{
  "init_std_o": 0.0,
  "optimizer": "muon",
  "beta1": 0.95,
  "final_lr_fraction": 0.1
}
Each number is 500 + 50 x the weight over the matrix's rms, rounded and kept within 0 to 999. Layers, rows and columns count from 0. Numbers have three digits each.

# down: layer 2 MLP down (transposed), 1024x256, rms 0.0915, rows 992-1018, columns 0-255
# up: layer 2 MLP up, 1024x256, rms 0.0883, rows 993-1019, columns 0-255
down992:491570451581551485457523482445464580528453497482479503486460441496520466489509578487550507530434506492522538526452482496472525509514452501470529417480470499540521527560509509462447481465455521510534529465523506518427550513528524578538525382518578422537523532547469440583505494426461499502479499622459472504521504478388474541589388485478445521499598564487449464489551489571498518466510498491481575595440494585438524500382506513494465432538437544524555635523546469507532481602472589474413598419497521550416485521585556433591583513464484448501485485523596529456412530396486440511493491513505490463505548510466533426528480475461503471605554481526476470478536464459534501521522489510531573512517468450562436482477482526396522524480469528396429492420525510531443525557489498
up993:567470482459480508552512405445529691427562466517446443458595523309534534509558397544462440423555533388497539478594368477524454487479581559535504437489453490400508545593458515472441626461523503516479521457512528530462648549377472468530545422470437604455508625636506388561623514485426539350462458531580509566473537602509543615451499438457455516499456609409580537475501629472463430509521502530545504456585513452443500526453407478575466569574470521510399576512448558450486627452496475508449551528592553466497560495552505597454468466426482569510442478499476604607477552401463425412509482431508492527560573498546475438508502455571509435456422500566389371456383477513570468523462465465511528557490509530641463512561490486548530600461403457576532515500444471486461460369514537
down993:482396598545533479392500426541530596405375443581593593470503500506365448513532443459494533467401567521432434533466493640522448611590472527507476604536545603472454557405499375535471512491508485545462534561574516495449475475495568452571438603394547413471489465538491457470564527515596519348466479582510547436507455410573469490462491445467478515534591468590383523381492620355497503530628411493488448548533565476483414410599466449575549454452428475475567532481538493375555507453640387480561563562565507715481458522475576420594594416627472485587528522408515428352470457431507454516483553387437393489529492641469512522418555553461488458560543437506506516565537627513484474619520507482657527543466445501581422576563558431405457532556536534485555559362441556419474497524562479
up994:526502502482512457624551417533505524525440540577581531530568559527456507421519515463464487475464515537558411530520444503552448531554497528483531479515398538490450481421644552477429468460436464525517507419553530486486491547549420499510530558574470499548541548536518540476528554566483529474586499499511543521483489587571415489534479572593585473461478550528521408454491445532518530552445510446523430536462579558458520446483468540537513511499387494456436440488501442537346457525501506474494481537580536459452452435509578457459504579571551483542480439491597538512551534442482542481527457567510491464530425530524495503524399441515381451503538434494484501607536454577495473490456461439526488522491442520534542490476539501387604525523472601580519525493545461497487480513508560
down994:535494470532462467578517467416577454491488397510557451567515537514510505376463441554512410524492440542464482508491507526538478475498523494564452528490503482481423460452532451431410516525500508572550512505564601495505446511522438469506531529498456463468497552507482521509600547581508566519476538497530555599492503543566436523546436594503580504518567575556526396529513506494649558520479437546565407543474512521540552407506538491498424553517484460465504466501550422503387471481465528367550494494537530499474427499435536494494521611514531509552478423514540480439510487426504534506480448553537561492543415488511447477474468447509489589495554501472539588552546440544438506574502441405405502525507447511464508505438522501445538483616460551496484503506525496552535547487488476
up995:534494537505387570489501396499588573611471581464563495536577476433516467450468482465427371402578435544458532331569456490452537604474422480555518513394540536445549539556461502512584467623459499520492356497415478414500638479445524533481517406462544530565491475428428516581548442463475454463603567500456431428415575535492404515453467505520497360474541536491469556466499433556486532416501386439590549510507620571540469479557443668424508417577424466481497416563346518544552380526502398426623379468479550534570499435496590566623477457547551517486574436527560540510414442475438540477380489482449473563377428570461490500521427502484515471530470469444555479581411602534414575550501476360482492444429537419480509332471475585475488586465412487591501477430474439417530566559548455
down995:495511587501512496593456407535434550569450447515615482523499389455482470562581521478419447512565536456472535500613571606565608498518479580565515548529544638426451526561563428440529510471469481492539477504557405507594487536509583514398450508569503541505552429528446485560477496569414494516455439488454478535578643385432552420529452630475495462440461538559496516456382467523503532477500420443534575425562609480512487551525370477449593555516446548520445415583349469420580553501475485569440505410513571464485540506520484406524493423542598521543552489594602515597482485518529529437435417454557542404500460463428552543443605470522472538411636322388432531480484524482566509507505406467436497501460485540559573444568466572479435627406517549566529416462462470442457476567566548
up996:518512482494467487477506478534566528521571521473458516464435542550474470523470479507443496485547519474495524472498482480399464497520511467517509577539535479507461499470497444457581502566447544479483477516450552557454499510539493484437508499520482578516499544505433468533517504511486475513487523515519418435454480495534377516524462529509553512454503516455508563465506458453491501445490530477461503497483477512480489476566583501425488528441501464460489540535466526509524484551517503538464542491507499536501468483454503513356507493504476517448486449481405511506444567528519513471432577536494467503498494504524581528543421544464610476575495503610562479521554499485542491500536522464402577511512530517471403449477518485515536522474541492556538508515474459457471492559494494
down996:443501575555482600417497528552426582492449568488538522533497456434468484479532484487504504509511520437382467603459448552547544545430521523487531572491534519523534505422489512379473507550511550517427553522581419616491528497506577464624527509468444478458445529493537550507522515514453541560457535510536498465458568502451540490557532516492533513417515529499509508452567542431400584568467463523503490509444487495595467529499486410551460495482496401470531498512491433496502474500589502526520581495570517486437454488549475519496578490488374581500423467478515566480545436468511485530480489445447460482507543432483545535473541576486485495407518474526462470528487511483459478522524488563447458466542505497462498566495614494525530479492524513492559487468461488525525522521487409
up997:479533522550498409516497426517553488478443526522506519564469500588469543475470586610532413474544450448467412546523549481477491543496618415544526422476561514479510471384626561449399532652491435402477473575589594538561554510508490533420523558478466424545528581465552469590516489386524526385476520431549515553484501526446369508576394554538633533502580485663514510562583566445511507491469618484470538510349511542528625557557532611566629545488535538557552497560611536569502562475513371506378396538368448478469633570401444451381592509505486435589598514399550470561556542560633552501325468532423439500528583510589439469419516530476499472371554502472471429457414579450552510597421476561497486497486528505637441553571483501566603373505570562550500455578606396530515612661455415
down997:481549519472572479450543399556521474558470510485433493499507479602455496522508609446566468443442495553519476535468476522615550470465511470540650505467568537400547306451526441581465516503488500270427442431486619468640485466474628493610467494669534452460636543379530476629472521514622497480495479458421469453436418535477445511567438520441494538541529482547536480527640565432524509461582531621597540460510512390510503411547571461422597506468535496533528486436546436546551569458487453436398459461534507487594570579363447515522504503428491480561440554550447518521409491559553426552424494446476493412597484623492571558466612635488625654478564543516531528535539664457486458529533449539572494420510529554589458462493493550550564513608714478420372385547563454565420477464475507
up998:511523387466446476410542631453549627577491502492613456507478514616502437464532557524569470524556486582412512474456514435501565480404516588556599562487566534484556488608429444466480452568452517466420501488461549416509541533504501535502514428413545497401456505503409538517543472454463581403570517516555500599522457495436493497553464548527507565472535453498450519506478544466490532475491451562469564534424591494501480546524536370442495463537489531491448476474540532458509538516490608519552477514601567568488515524547467511471573495483453521457484482500447488471581443506571524383506518498533580478554462499493438510535545511441484527548530467519506409468474532478509469478463453544533500511487450594461517510563539573421550472491537520489469451373513603429444494586409529
down998:480493521452562593513516537503398558432446597542617472479530398557436549453514427404479568420471495531431410457514489516477479522388437434533588418543499584506514470532473585520515529474609463483450478497531461502519500557478558435537402405492477477516537541438414550517503514469541520501456510491576474539582566549426475542568457564554512554516565456495459539620519446534458495544512518541501467503549572485511446594494442443508488389552523436541470500430553499532537542537555575514505409494598544502556414601527502488500506525523506509420525535444508578451491470530478551454514504454487583477535600509510528502533515471492531453527544553476486404532422502502508438615402497529529554521462457480460575532535507453531515486503525546500507464441524518515388463557475603
up999:623393492455470440429426486508529479506580468490555508529383602485476491532509388538524522502492551487518425560351416541453482547490623552554483564534516589528526378500477597418572477554491391467542496503526573515501636502418515573545343431530478392453388521424437477416540498374387461444534513550536487500540553489527554463457479440510461525447537534570427428519600478589502471533533476514456591432517511532522475463542489476479479490485475526540569522503461546532552482414507460494468402535486483415541522477550435583463488431478532481478621537465532466523540460475546524575533545514508417504433568498387481401507563503570495555506532515489518406510480575471559609517431417503443526397541500434473523552548438602583479450458464490441468511536554540476405462452439591
down999:540513495454515575526573477533584540532347473432527544410564524477428509529465544498579574517576479489563494340533597438483510302524539469407569500526457473504465467560404524604410568614527388509602574631473528468466585516456573582356541448522470536494501574476444517549470547483497524601442395365511460517541439476445525571531554424572475459402481484574396578605551549489455520533455525438461427420574497379453507530507597571622568479482574462561561551518480527535533392577554478469393565523442482461478523530454408448471474489483525459539612549532496619407590463528505529552555529494477502363502453510528571555536488504618508607495395482435507449397522462487541535591530544497509567556537560473526534385561427437495434491536396446604472418457509494418534575510412521
up1000:519491487546417443509548488548506509499530439523522506477463477549549543395508463455412446698492547503499581546581461461517457518421465539511423408529493439488536490591432492466564439493539608472532681527470516541532530523509520491487510397531501525488514483440458439478516512459457437482512445534519466596503495399534565410538343442537433403531575503513429543464486420495587551431532584434531505516569527442533582504416485500421543502485572626495517556486500518544498523534431608599418513554477518535481426475458474479506543491349571558526593529552432498482585510449391573516429470436557556408502531482566495485592446456456433527574523493393453475443482452534516467505535523572605530513545460467385506507575505547476518449527501569530515422555553575527511567536546547
down1000:519501488490496477486555548532467521466460480561446507554419513565390564409485373530523403537487514606531512487482419487480573496425444568440473488503569563536540460507496480441419482455577508418598605482469497544517430439509559445349459443511451572491531553500517538479522549479475631480449522552478509547576451375448562491512481527500433445485541582509441476453563464494473463548488560436464500520557473518545558432427523604505374565445536552450503516388530459461491523503528544513479594522507431488568397543559462522511540534524563559448547525541439463477528509426430542548466456539524510401526431508534474497603516470523453503484518519448516460538500367447509417603459528551542577443545604409512454511445505469488540477475552499480425489487549532598537566444477503
up1001:461447533503450485489490451474535499497434443530572460520462570484425492520487514511455497439457530473468521540513490516500451447562468466495393511555493481494512493534545490512516524412580401477523483467443548580547451474534573496477532505469443452510537515451473487489474459454478421437549402523457507586522448446487413489497513484507562563499490563544591446471411523575475520460484527502544565514491469519467461477438480525475461531456485522481545371422584579478446491477496547544626530539472540459495531464559507502521492481470506477589531544466460559468501493451507457480543486444463476513485548526529532539478520490521531490562454433420503506489483488400492537441492443484511440531525485610507526518524550535492491493432449466489414533498515529431510449526549455
down1001:508515587593494541472477557477460473464446492510525455532561528545401512473536484508520488477521504425485460511436480491478406539477519427571514398482497526410455468558585510500422435460549520545463471509515450557472414525437512507461547507480550406501542597525551439521470490493506503455463408524554586495526516510472465494551594485479490538537437456507507536527535486537473508431469490504531558578468532423443509505459559525475496504442633500435469426499535582494517531461543501458537528485480498471545460587445494489487424419513456579595502472458411532349514489529507507575469453490498487539439446469469472477492540476492492469543523470495492478480540511510492500567485540475451481574473509466511468449406530399479496482476466489484483482434475526465552491491497479
up1002:558567524484526395439528464529488498447485496588523514472490484482508506437493496461466480503383506393553549510558494448531546523489528438515560519521517432534483486510462488514399504457537551515517540456410494579546477450559451464546533521520573529477465578476511509481518516524507506454524444510403459608422545501568461519488465540585471497449508496570579479548576452413455505475439506605548558499498526537554513486515587492427425473545483465477521521472399576472413475511468551393488413573382465520501432519420507470555523480416487477551473504524518605442453524459492508482511548568472509461531545525497443605522407451481546553555471566597512510573579493382510434539478511510460527559523524516555543465534543474515540492497593433485503506493530451515511508520519494
down1002:595498503429556469483448466564445446521473504430484464510412477542441531535570458550542465448428545416482571471442521486537514457527510499517546496510523465496489493482551567401537482423467526531472470516436496521509480501352548547479510566479561410438553499480490485416540544529502487511446540464450505548535507474532462519586475526494464573474492513510513473518493486529510487522435404514536450492512501544562519465566530528462464527441529571561580565495495505459598559462474542415524564450489524520592501498530484513496512534465544482452524503488520500523507486496472542490519482472406586497532531416486552571463514535496489487569533487517492502539530422517515556486495534532503497471531538454508534387427559586514513555437562463538396583497494499497541408497485525
up1003:563482444499563584517506546488526444575565488510565511469536507419601438454601415548464503658427535498499516560504550461423488449555565443531583374446502457529456618483509435479551425471525479543417547434498514534429554491404514482442496512532483405520458494454477411574529512417493517481480533522537453484490477477474562419558467517575498530444520519517511506438520465450501418420509596476496550501485436507544528415525447487418490463506603480483533399583418413498455448532463401553539502577499465509548450532580432525443453548410425472443428565571478517531572455466410536453522541453462497501598452460497527541518502496535506463510545473525570400470487514402430492430500463549475490521515427534480535579499479567470528442448501506468556555486481527466516506569413491
down1003:522494472534415606472428490561419567497567507531462502517566452488429516555500423514555539592532400519469603535518486504451434452432569512468542531458519507539549594491452393441442548344551499522462508490498433585509548473579554504464482454588378578494442556500536396548556496509540405459512486542473445533487517527431559523550533568502431449540496546457505521407585556497524561585544483458474513512494463542556494467447560458514520560581495626535500423591506445603508490439468513444447534461558453559501473577527471449492578462473477541393425493413534525500504526557471490507541507479481489499466558546550501527403527477562540558448464544546520511487454503548500541517462495526645574472533461638467504464540550534480497452501508446531458505541474446504562478453425459
up1004:515475475531450537490453554521481530528485443484460484485540509539488506521467480521510504553489515502487500527489527474508524489531512543523474499511501515464498495506548478461526508455513502529500497524510503521474520488509477509505461516445477497503475474518521485500498488509511487498532503457516516439514500498500557517495531486496482499473494489481456469502476477520445494534504502478455478501497517498491505480500475458559473492475502504485487518477527522442525506492516498537506549479523488487512495499493525528515478488444574470514491514500507503497497527512497480492496490503484519517501519454451526467464511453464490474536489468504487522480486482493525497467498521530490500514468515475546496530507531482505514500518488480546509501476499514468477532490533498
down1004:491532516478530479509544484490515478532539532513496517533475489492490495489526499492507488458516525496472514499496485511490492489514526548500485471496511519485501485472461502555465509474509475500522486508530510493542493488547547493500489491528489482476496516482520493490496530514516473531475502519452483477464459514510503483488484506485501528501495528497508487480524544521486505486483483531549528498514507477495535468511511474494518518516528479485525490525480483501501520534490498478476487513506490518483494532529468492470500466475506475518519496512471479533477474479487489519473490525467505476510504460495514546491516539503517521499507521528508451493519548556564517504508448501501519473504491477508484480479491512510502482479515462466496490502498504485517458517462482
up1005:481489579520496487511510417483516510440491518475512534534485468504419528495521555482530535493512501541472432447568383529471421458495533557478508539445571458507477470475496571557464544503523443579529606511520511488480500468505436478555522530326556526568446486423501551527509405525439559545538484491503503500537465518555424469543366434464507485551371511488491483422493449477502447515529528525604576497477470514600563531452455468410463504482415498516498482523553557516514504501514471566468554457510531508561514559478463484541423503577518441486536523498587540501577534509482486434480506448432523384476512524565526499558449446458511484463412525548523409329473419490429505483518526621520478480549502524470506550492521503414522545578530510452539505548590465512402570482498420
down1005:496595516549511522459504444472513485527547521490486556535490541488484605546544560394520506482530507498534458489548464567524500532508546559447542528491504518552475570502493497571494522391540529509550546471459538473482421516499505464547574482462525523546443577440561482459549515515450533542529498539433546613511493374511477482477386493455496479596471541557456519465511534474446467520496439455580519479514399550538505538530507539463477505485428393497512531526614588481611406507531441498537484459465511509498524603514498513547501469528467444625486473455528511493593549559459451468504563501418515451526491464462517499550451485424487497488435475554517500394479425550603444447473512563493449536581504446545502545503517479463388546566534580522520465496532512543452479446473547
up1006:468517449497426578526418436502501543552556436472472540512510494498456541505559528425575509382502553508490482417510397440500521515461461478418553423509506607451517512494523596411470509461491487483482669529490379562461576513510433428461445541421541520496414536445502425476532463569507449556476450518372468472468483472560516592513501470407507485486499574480457446526508474506571512497471475505458598501512504381454532458576564457488588414514515570505446433554477659528426517437510464437458541559459504413471543468482494615488472491530494546431470433435552459421497472491511528635419500417445494447450499526504543551513490620501617478601542563456507433536493587564511477407573456538477473510414490449584456585466482583528461461430505444498459510531374514548548389511450542
down1006:503612561562506446494561562467586528426410493394571512547542457537467495577499437523432428496451451502550421532525646555520559474531528388484493459497533452476476552497459420381440537542504461581397512604496518579670474512519534486452347424491537510502552485550586502515434426459438520549479403428528582491484613595505458446524560466582543487515522469407468564462490576505472449482437500444551484541487461565414433579542418531565438472552527432505541578544523471559576496527475506478418496419594497397458470484408462518460514479447498486461574486474513593536506553571489422423455549570552449589559431431449414381506449444620410557525474493508523557553441494461439562581494442467521470572524418564457552565513562469513489474511520560447445621524564436511525550495580507
up1007:502453457547558552492489538463528558491463569476518437526489467379529488462480540482361501429501513431520498540575530471462485493487450518521472469554500473545450420587482535503584508450440522526451568507463493508477435493502535540427536552418448597592517458457532537574511457510513537524510496562352525513464526456462518505505473498523493463429533530459540472526504525535558427489467527496500476459502473528543509426566516451504483470518542554509522400446530574436499505544520438559522490587546516555574568452509566460582502460495549492492450474559645546550561425517469462416484467467444510493487520465493508509541515553500523532514490494445524438518567433536511432513463527450460537460556494552422520439496580445533494427525528496594441476468468475450529504492414569
down1007:581551560505511536443476470536584484457431454576531515492445464486497502526576475524493487508464607471462417587531513545467442557440440448461453450503451504527464476476455480495494483499507553564476544525513495529539438479527468560478448495466523569534481503517553507461495465585513500480534539512581564495437433458442513473552498472513513484475389519452439449522518508484431489444593460416449473432507464562489527545575519556515541580470509486487494607505462507561438514522486449537444463549519466489602526419472559501499487446441516536534422534570465466530595506436541583523512540550455505453492483528565493460550459487438518569426480582577542500504505484483458416462458507515495565506513393506539525469503499544433553444556503450461545451434492525513469541512427486
up1008:522542481535488473558510378505421462503491423449496557455491488495577445476555527495414434526477555533510492491487453503535463465523522436485475497519530571550495470465491498498476556475460549472485541456476477397484541476478541424567476524503628461418456471437544583453426488488424508471471481564546439548576421471506474530470460618408510514587556553538469494528457587456544551485534437593529467542520431464486452505526521504581531388581494555482480489476492418491476497528466455521553444490485561556478588552555450485543484496511454533460447551487507508520528479447490569477549608536516479506487499503567441489515465466511488543481560504438544427505592575457534420548482505558506496477602486590519497493562416529490576480496523492495517492502483529484506456433471522
down1008:545524510436503393482498449509577463432542495501529518462500512532491489530556509496507483602530538442493563496611419484498528542502416467472483535446428567506446462511514518430583507450477542459508460461518411481543588479504526489544445525520586582562427464446484484505448499474406516573544501526450481523512540434524554518489485536561575536457495504526533539563450524511544550456532475513545518466490462457613507485506510489479559453505507421494485459479500511534531521499537492472429542441610498519520476520617489509498530523475500475475491530475433531512468552515478456504534528430532481529528558427563505684480470481531537460475542448425457475455503445545511476448467562477539499543512454477504469493401426581536486481547516484455423470584576520502479464461426514
up1009:517493368398539611517550461465526547492520486552519388492368515474567479516571444486550406622490489477426557497446514544464434494586420637437406476543519503473535488514580508464533524625426478464423566523550581455447490376517463546550583575427408480512436491491529472586572584470437450529496446513468487477636503554600537456485554465546421553448470427472506446557474603517473488518521596522533579499447432607527457485401486532472496514493455471463380469488549399604519518440472628493544490560476501528420497478542427478460483522561504574535450471451511563520565554424473475487471502531620559497502524478471455477484340481468528442599522569447517569515439498493577499467478524529529520441482560423578499431473467613530528454527424457466488561416495486539477484571445489
down1009:436502668573560420478457411506569481328415564553520512510535481481511490573443455445417645464574508447554572524425449439516564451525448410529482560513466547522446562405540459520523563419481535475448419528498522519479510452521436512449290497488479455416532512535534656506579529506550429411540494484555558517502541493528507507472543469460494528570598461586536489527493470425421553478537498548571360529557596534455536570467522493361508472548520494503477493483531501470597473399501508414397441435570467540527488477525576525530480435547473499533400512458612507506403490492487510493530487452510486555585496529458555453390486530567521477428521430586613508457449469497509484522516450461551476505532553613451459467575450488509587534434546578563576508540512466614579502458489451
up1010:564520492495538485521564546538549465513452540520452524511546491460574512594470537477510505475490503538563497561492449496537521518464420546494519531472506483494479494530499479457574475542416460529463434426461464497464603485481532452476499554491522508522440396515527423491466542455543500586465519484464501444506438577443489527522522479522493522458556507450535541515548490463458500514536417516531513535540545515518515511469456411492474530561478516485476446508512551483512482565473521521562519520571472515548471551532481473517488493513509458509509486530520562493543491506526499428524442513477472517518537412462564564558534524499467514513522494461489576457544375510412603514564495591490430506590431433549520461414478471436512535470539557510516528470550573508499490520480385
down1010:484544414470513540475534508523479462512535546509484518485494458454454470471506552525556451538522466592473494524482485467490502538439436546495516441544538466530557437539447552544596456470517480513504379498491494519477519517506569502517405484513466490457418553521478501498459555467524463480413495498536504545564430481450534486520413467486497503520492503461472538493490535504452571530435532462455528464490500525486387489490439476458558492557454399477508525500479454495438516535401547475457440497528536489504548524427498575553531549426568526500548509475553563452450501467477512420558404456540451511404487463554488461480405558499484442427481485506478517446458528456520527549506427509470516514557462500539530453533501534500515510502569519585514491402367525452495571537540446
up1011:480544473533496580495504489432536535554465511414425446513505525502510612509523503426475462522461422477468580499483443540503493507525504516435531524480544482463510364584507428544548447477494544504510493524517483491421563458579501594537467448572524560499465481559465535528510511451491475464444601527535560498507511514474518460502542544531537411539580517488556476490489476478531487480540466471523575481446554471547453550525506490400508427477493401398475549561520457513404484549471631552439523486451576489521528394499480518511475430534544460536477509512487471473519492513312534493496470481534442560518465549473455469573470535513441493535437488403499445525467534472463562458492492500448408588502504469457531537586520552495469502451510543502443548401508498449520469546495490
down1011:501467474551558497490576475477518522512477548444539456430450501553525544457475475445455519531505507526515547506550507555477545510534554498462557526567498539518471445639516530585487455502551501524480419425511498509495479518446541586512429435541482517418548508522587536511495519466487554459520503456541494502530509464544457506468488540523471549556514548520584500402488478495513494476466501473423463372538441529531557542451537454481454502492563490480475591483571496464557463488477524488488413463452522622601471557587482485467462500451479589501438600463468506404503458497483489439478463439488527465569627518525540478440496442471450548459458497460524530480440490475498497474588443530524503549515481517483391435494474488516499439494568487544526537466547566441513526528496554
up1012:485484471487509512507516489521494502511482500513468491486542479476528440499500495491498471485483520502513480520529524512458475528504506516481476480503474504495515502522473529487522481513496510519482494520507458514493514522522541507458513532464500491534481484506480512520505511505531500484477472495457490501506562493485485517482530493486529520532489488530515502494508509503498515527500496491499493499497496524501489479509521513536521494537498479478488469518501524497497489492490521548477483485499525484474478481477492495469511529536514492522492484476496468532500481489523526529475514529524521506484545473509501502489507487516505508536449517522483527485492503530503517505513489534497485500539483517526447463505527502481582470500497475525520463523503493484522457544498492
down1012:499495491511527486492559512499489501509525507468521518500540506444507483512479506492536532496484498496493479502496549510517513493562482508501491531481536490487509479529491492486502515493508481513541495486492484475512488530509520524482509516524490497535478480510495543499487532492491523500502537515484490498502506463487500529476526485535525543505509518533482520498477510501509499512492479497482472469495499508535527472509494526526510487513502474475495505480525462516504516490503481516489492481543480517489511475521507495514458480521516517483472494496488516499478520502473512491523500546502505488503505457527518510491528490506474481522505514556467491495504493506465482522500490524498481494512469490493489493512502505498527486497490488497507505465458463462499501527515512
up1013:471543559484363517548457366495331494471555415556448621450528527545526599549544576433517523628495460378471417522463410419574602482579436614460503404477508545512361467517473513480484402545456460551561677553507445448605393544458477464553476489566640484519534415477444318449545618576466544483585509429519570439558423481419558530537513566430525482521542640582538457536545640567489397577522522543472467468540514445348488692513490490541465517391332513444478445464460495512491443438495467567405456464573513469537474522468450461490441476523538446580435473553511625479391520510461544436466552427542402406410560499555567485620578388563591559536459456433570527481475563431472342514557480497428554449491560567482481612569365501569432485458335466399480501474398551476489482483581626
down1013:435637625345601466638422451500516522502461514529480460531360379540498435580496436605539497448515505470439432378590572482477478536496547371593613587481555502529446595479500594429421546470444641538475481497491427563562525582474471377389527507553439597406573490455449426376557457440538403430508531452597445523446539519530351480525442518624399637574593339542485545431463409587565522383448520529487547484563450523615568553557502562433500510511615503490435522468434588557339405462539602573561532472467525480586607461522481459302518559450489611399489422512482429552425533593504563458516485518481525456510429485442451601420541359434486533423570442506541462531516448479449451567512528460457537447542549474438530566389476507479477461423422419516411462491577354592540362480537554
up1014:392485522490512599540532474480558503472483553535409493513425526529546487516467620494447510536502520455529540480387467520409563519471499511616415427384554451445469480492541514525527468471495523512399506531451508486510534486533529532636434505523469482488414499432464510503471433593464603440453460510390476463464686627448490585560464442442417528399594509571554460592446480430514484463423400479439446551481451485487495509504509495585481391456491442419475461423342468474489573487537525527472463490666472451473483417428591490410469533501478542532463498443624477527467442452485551422427502485540551434385460580551578450610449528425511426468446483441426616463521501525493597550538442497509413374490424510494478526473518358442476430501392407552452412435544513598404536486484510
down1014:432574499600469391484342429495504405540508550438481576492522462477509476542520454508396502443560459523531477497546617581426518517499487457461529541603536572549495440485595507432475521466502471472369421591494440540467521467481505484516480448458543491484475594492431564500507456485513553468496424509583492603430663487412512540502517515520505442466578567498518468482416450441422469415409436524467500459438514469465599527567551529430481492506536441530326611450383475448575533519443477471508458487562504452546429504488525496580497496390519536476392563479528484442544397450382486505468486549527509425612497498511514567553508514462567487353492498551503574497464451439538543539562633476561535539476450450469447504429499457438445509504461543572496549436478491465482495514625520
up1015:527362605452510450584457573383561570438620570471575468538546499466529558484421550525467477478565632438573620611571552505436422462545564447685468516465598527568477572523360459383489459444570542533615475572466413477524505479539430509575495533403393455553484541568593475406499519505530370562436457567481471473481560520450542608420481544508564501492564498441638569448422421500492441518444411606530373574366580396478530530413464578471459522477382501400449574532467455467495543507491501481443542519556460505421464479481685580505516627492573571483489517495493558457465530487603493582564418374527506417611532441572411655516609550418532453562562434485399477488383474522604598425527509626388591395594547476443431545378448373596446510532492528445442515466528438556462463522369277
down1015:428543625463462541451666349608459561453437513394410483492473477484457406578542504332434486557463535430362330457492480581586545461544480505535448483485574457466533537526567602450603635430500336525438413487486506375528493500471646484469596544433541584496574404416557466575492524513548531501525488509472425540443362469380447484639429502602478526410467477589692458569547546540517415526405520470567485548563375479631583522605483546422496481494661595488446584591450581503422424573475513485434503547512603637429452546451377499289538486435603419556567489483457574480538479475455521540592551509418292546524538532435560499555472516522631441383550435396595487579681528568585408546478422496628507488485690461568526321488503443603476532531419554532536456453560378608444457518555531
up1016:596449564451560414664521559503563492586437648527454510454444424575545501634375329486473492613442601489533496419494431548524334525434650519444602467477548409450509472590512567588540569460494459462611557492500537646435353568556572420499521604392485378499515500463506470576508468555533453554507540389520601510559578398655649500538514596501565574403444507476482505482429523450506489476472456501506456447442473584449389525510460419409508592581500539385469498475480465605431534480497544459524415456551435462555547481547507408550345469568466466425491411561490504618590514636433432500656503557466414588549587410406477538341505502464513619522369494462610483448517485509408502518325617513456504545338616424607566449522481524516401504500551393478557460445514488461423461455390468
down1016:492493491571493447626515560575476491490491522503531434520434560601508561607484441511522455511508540404515533425481406482530464512442522546486554529391439518459556542464506542539612459415555492372595618539522506509470309617573433477535552415482454527496608463483564593521476485500513462459447621478419564537484614334529634565671449544484430464449565499519479529516501444468512488506397398512415557618506511550457487549480459543294426507594512607541527450473495585621476591545367604510570456513528502453478494488576497495501433435523511419580453489437558406523517455516422531528470430496517464534505537496487560496508584546503580454486423600497514501394473515434500536423401588489516470486415415443640526491488496424544395469508509489483450528400561476542478473402352512
up1017:609544372476601443448527580538566474554509466462492628483513448434495596497397389351467358570548485602513626591528493476618460477525504514473524506566574406462579529516556450459462461606615474574464582534599466355591464449432449617544438570495616630515442483576492522496471484461588437530440514577648611379522500478441410502462312557457541511516504411518570622500505542536516501563527610497599485598460508658529564545489461536446498544461549414439441415486452587485544430536506411604501549637439627516510507448325527513489477483393525588530444622515447478530446520514496502597616395641442446498510518434487473536394559490525492541551535460563443479421447616413429511459465486512477491497548650554403513447494415538646487417466504561484606501465478479380496495467470495
down1017:432584550564510458433507602559455624483432528434465543505527409570494615505557410496561483420604546569475474511481516478564454519502523512456480537546520488408457529500532514500466446435504527515506520570435511566459481433426485554434493387447519624534530466502586490516448487626506513529456539442660460472469451477488364441448530478427424516459552478586553554608413450471573519442506504437542574473572409592588571492624573544460485492492615444454441511531469575339508378448478468468549492587426476397349516532436509459438404590513648544546468568554557493486478482552517600493573460566466538597470415573537594516450504474462492551564557399471434506475496469469441420593620511488409529534529500545451435484511477470539413487493474534593493543543507624464635533510465587
up1018:614540441533522521537496565436463436568429434492499536551503493448530550505503532508529597555531473417494484538520475482476462569481509553512476497490511423538485529454406485434511556528546444590551484518474488509531620583420498462540470507597530466489459459532507531496520498468538494470461533517464456542517512537478528501512487455540500484484466564537466508444507532483476554423510530460481524492509467609459492429519510515482492497449507506497487407561551469544478511571479483582503509473504427463521476486539387479512575543568466454552553494553434537533459530436452489468426486545491500501436569518495545529555496523467510460569511473478428443438485514479431495513570499508537546572555537568548592554498452394478479468500472529460470523438427540509547465528529465
down1018:541503549493535481520506491475483434473487515464489439600531480533507509509499537464437482515486490454566527522399473514403434468422557519590586454496539546617511492506458435488477483402458539546458531550518488511519589469507522510602461477509503479449506497519466470521469511428526566543516480546405545540527473498581486501517515525481409398492465495525462537428501511502457469578462502506482552481461528564448485417510521541497579506506478592415440519425500479490382489529572447523548525563468387499525608436519458475528534569581520520579481463504425523461561464544525564518501530569514525557414525490473501519508542463541520502504487522481539480514478574468506501527416465485501534450497496518530510606418531485495581486506469442447477490494542543503559543458575455
up1019:571544382413526529469545623484484457510522475542507507491566470480548457469504451486490550452549468534565455490449460481456454452474416519431519549484513526450584462544488493481498479520427492517537490430511464549586524492582471449528576453396512505581466478465543484522550530454468480514481410412500521504440459569523509411482543440543476451504449467543489530506484503525450500531550419523605512494495529464492504538506464424507418494477536416448419453459535504500543498458534551478451464547576506502388500463474391469462497508467414457527435524477476537486549523587483451528518478489470459506499469469552602492567505558446457545504450476501491477510531427434456518519540504486422429482416527502502465470565567563512552473450577455416511518569421490597466484513529524